Each number is 128 + 32 x the weight over its row's rms, rounded and kept within 0 to 255. Layers, rows and columns count from 0. The size above them is the row's rms in percent of the matrix's.

# layer 10 MLP up, 1152x224, rms 0.0464, rows 635-646, columns 0-55
size [ 96 106 100  94 100  98 119 100 104  97  93 100]
[[145 120 129  91 161 110 127  60 165 186 107 121 126 157 151 103  73 129 138 108 123 121 100 159 109 153 127 115 161  74 118 138  82 140 146  77 168 111 128  98 116 100 119 192  82 157 155 122 105  84 137  78 144 151 174 122]
 [181 116 146  77 100 115  89 119 102 122 100 115 107 163 194 131 107 144 119 146  85 192  84 116  58 110 129 112 152 150  96 176 209 130 132 101 172 121 106 100 145 146 110 113  89  75 112 136  79 171 144 132  90 124 174 108]
 [ 83 122 157  96 120 119  97 150 181 161  93 115 118 103 128 170 154 133 102 158 110 100 109 124 156 145 146 126 134 135 120 162 130 111 151  86 172 140 103 106 174 124  81 127 191 189 212 172 176  71 100 164 179 148 133 182]
 [ 74 131 123 126 183 126 110 215 124  61 129 122 130 190  72 152 107 134 132 161  85 134 104 156 148 152 142 108 159 132 166 155 112 124 109  85  67 141 181 163 187  56 149  80  45 178 103 102 104  89 179 123 146 128 177 120]
 [111 146 101  76 144  71 148 162 155 108 179 103 122 138 112 103 135  91 103 145  84 125 111 159 143  63 130 135 133  52 109 140  80 109 113  63 155 112 102 124 116 123  95 144 128 136 181 127 122 117 147 109 125 138 139 112]
 [128 125 141 125 124 122 165 111 137 108 116 119 142  83  98 160 112 176 169 136 127  86 113 116 165 152 117 123 105 134  97 135 190 162 104 164  70 188 135 142 167 146 141 110 181 139 114 139  70 145 133 130 136 101 198  73]
 [104 127 117 132 119 137 100 138  89  91 139 135 113 130 188 137 111 111 134 160 137 150 119 113  93 170  98 162 147 139 139  81 113 160 205 179 119 140 128 183 140  92 125 105 173 134 131 112 186 109 138 190 140 112 125 121]
 [ 96 165 105 160 176 134 115 109 167 167  85 114 121 143 113 110 141 104  99  84 129 148 112 196 147 125 125 139 161 177 168 105  95  67 113 125 134 118 125 123 190 106  60 129 161 101 101 135 156  97 123  99  90 113 182 147]
 [129 135 162 170 119 116 170 149 164 160  98 121 137 164 127 163 140 114 128  65 141 115 161 112  79  84 123 120 144 151 201  77 139 112  58 160  70 158 179 131 152  61 113 107 124 126 106  83 167  71 186 181 192 123 136 151]
 [115 154 121 134 145 155 142 119  99 164 180 130  92 152 109  58 134  87 141 156 154 161 206 154 141 123 164  80 146 141 113 143 111 153  76 139 186 127  62 121 131 112  69 137 170 137 125 122 119 155 150 166  69  94 119 131]
 [ 78 130 174 131 110 136 137 128  82 134  68 120 139 151 129  93 141 159 107  94 112 118 176 109 139  81 162 100 106 107  72 128  97 139 148 114 124 153 112 104 152 111 124  87 164 142 135 118  61 165 142 185 126 140 143 128]
 [115  58 175  81  71 134 114 133 100 127 128 144 129 133 106  75 128  87 184 153 163  82 133 205 127 103  53 107 103 207 163 125 120  79 166  88  80  76 114 161 147 113 149 148 165 144  84 105 112 101  98 128 129  98 139  82]]
# layer 10 MLP down (transposed), 1152x224, rms 0.0465, rows 635-646, columns 0-55
size [ 96 104 100 101 100  95 117  99 108  99  97 105]
[[ 78 147 181 165 120 129  91 165 118 125 101  79  97 181 163 181 147 148 102 154 127 128 128 197 164 191 118 145  48 124 102  76  70 142 136 187 136 127  60 185 138 113  77  78 152 132 169  45 102 222 134 191 117 141 128 164]
 [133  66 117  65 114 123 192 112 127 106 127 135 192 170 110  89  11 176  76 136  59 129 104  98 135  70 105 115 112 166 130 110 130 143 128 129  94 157 140 107 115  93 122 117 131 184  99 164 130 106  94 121 124 142 154 125]
 [132 169 175 184  94  83  68 130 126 116 109 169 165 156 107 154 139 139  68  93 149  95 160 153 198 190 138 103  99 194 112 137  99 100 126 144 155 153 159 150  91 185  51 150 130  66 139 134  88 148 162 129 136  54 112 165]
 [138 162 114 156  47 133 122  97  97 183  91 146 125  65 160 135 185 131  97 158 162 171 136 129 146  80 165 123  45 169 103 102 128 117 108 156 169 153  96  82  60 194 137 150 209 102 145 116 116 145 125  91 125 134  94 110]
 [ 84 130 139 121 141 119 123 131 127 153 154 128 139 187  85 100 122  99 111 162 108 137 112 102 112 204 129 198  91 182 168 165 147 162 120 123 164 152  85  93  87  56 174 122 130 152 131 120 133  99 137 162 189 139  90 110]
 [111 205 116 135 108 215 139 166 179 109  82 180 123 140 165 119  97 136 148 175  85 104 160 135 137  67 213 135  58 139 187 195 126 103 134 151 100  67 159  70 122 159 140 134 102 128 132 129 138 118 170 138  88 111 130 166]
 [138 110 117 166  98  96 124 136 181 126 179 122  47 118 142 126 166 153 117 164 124 192 118 135  76 157 122 183 156 110 127  91 135  96 145 122  90 152 131 117  81 126  92 119 168  86 110 104 106 137 157 104 149  76 142 116]
 [143 116 154 137  71 115  96  82  72 131 200 119  98 174  97 135 106 116 177 143  87 128 125 116  79 172 112  85 120  39 109 117 158 135 115 125 175 142 137 130 132  90 183 146 162 154 166 134 122 106 166  72 160 146 162 160]
 [152 161 133 123 162 150 109 142 100 163 147  80  80 112 166 155  56 145  56 174 127 144  74 142 181 171  74 107  88 190 100 128  67 123 115 143 155 112  75 141 143  94  38 188 168 105 136 148 136 160 152 109  87 135 166 110]
 [104  51 205  67 149 159 124 225  74 124  75 139 205 167 132 156 146 126 184 150 139 176  97 115 120  98  68 164 138 192 126  90  84  93 180 116 129 121 133 150 149 110 125 156 108 134 150 164 128  81 107 128 187 135 101 132]
 [143  85 151 132 176 130 150 125 101 113 109  73 118  84  84 109 117  55 116 115 127 136 142  91  96  66 161 116 149 114 114 113 120  78 165 153  88 132 141 138 133  96 131 156 154 191  87 102 138 110 187  90  81 112  80 127]
 [132 109 143 145 142 114 102 135 106 152  84 143 153 116 156 127 131 172  65 145  85 151 141 133 105 114 123 151 117 178 123 198 172 128 126 184 122 120 131  89  82 159 119  56 135 178  58 165 133 123  43 129 106 116 173 127]]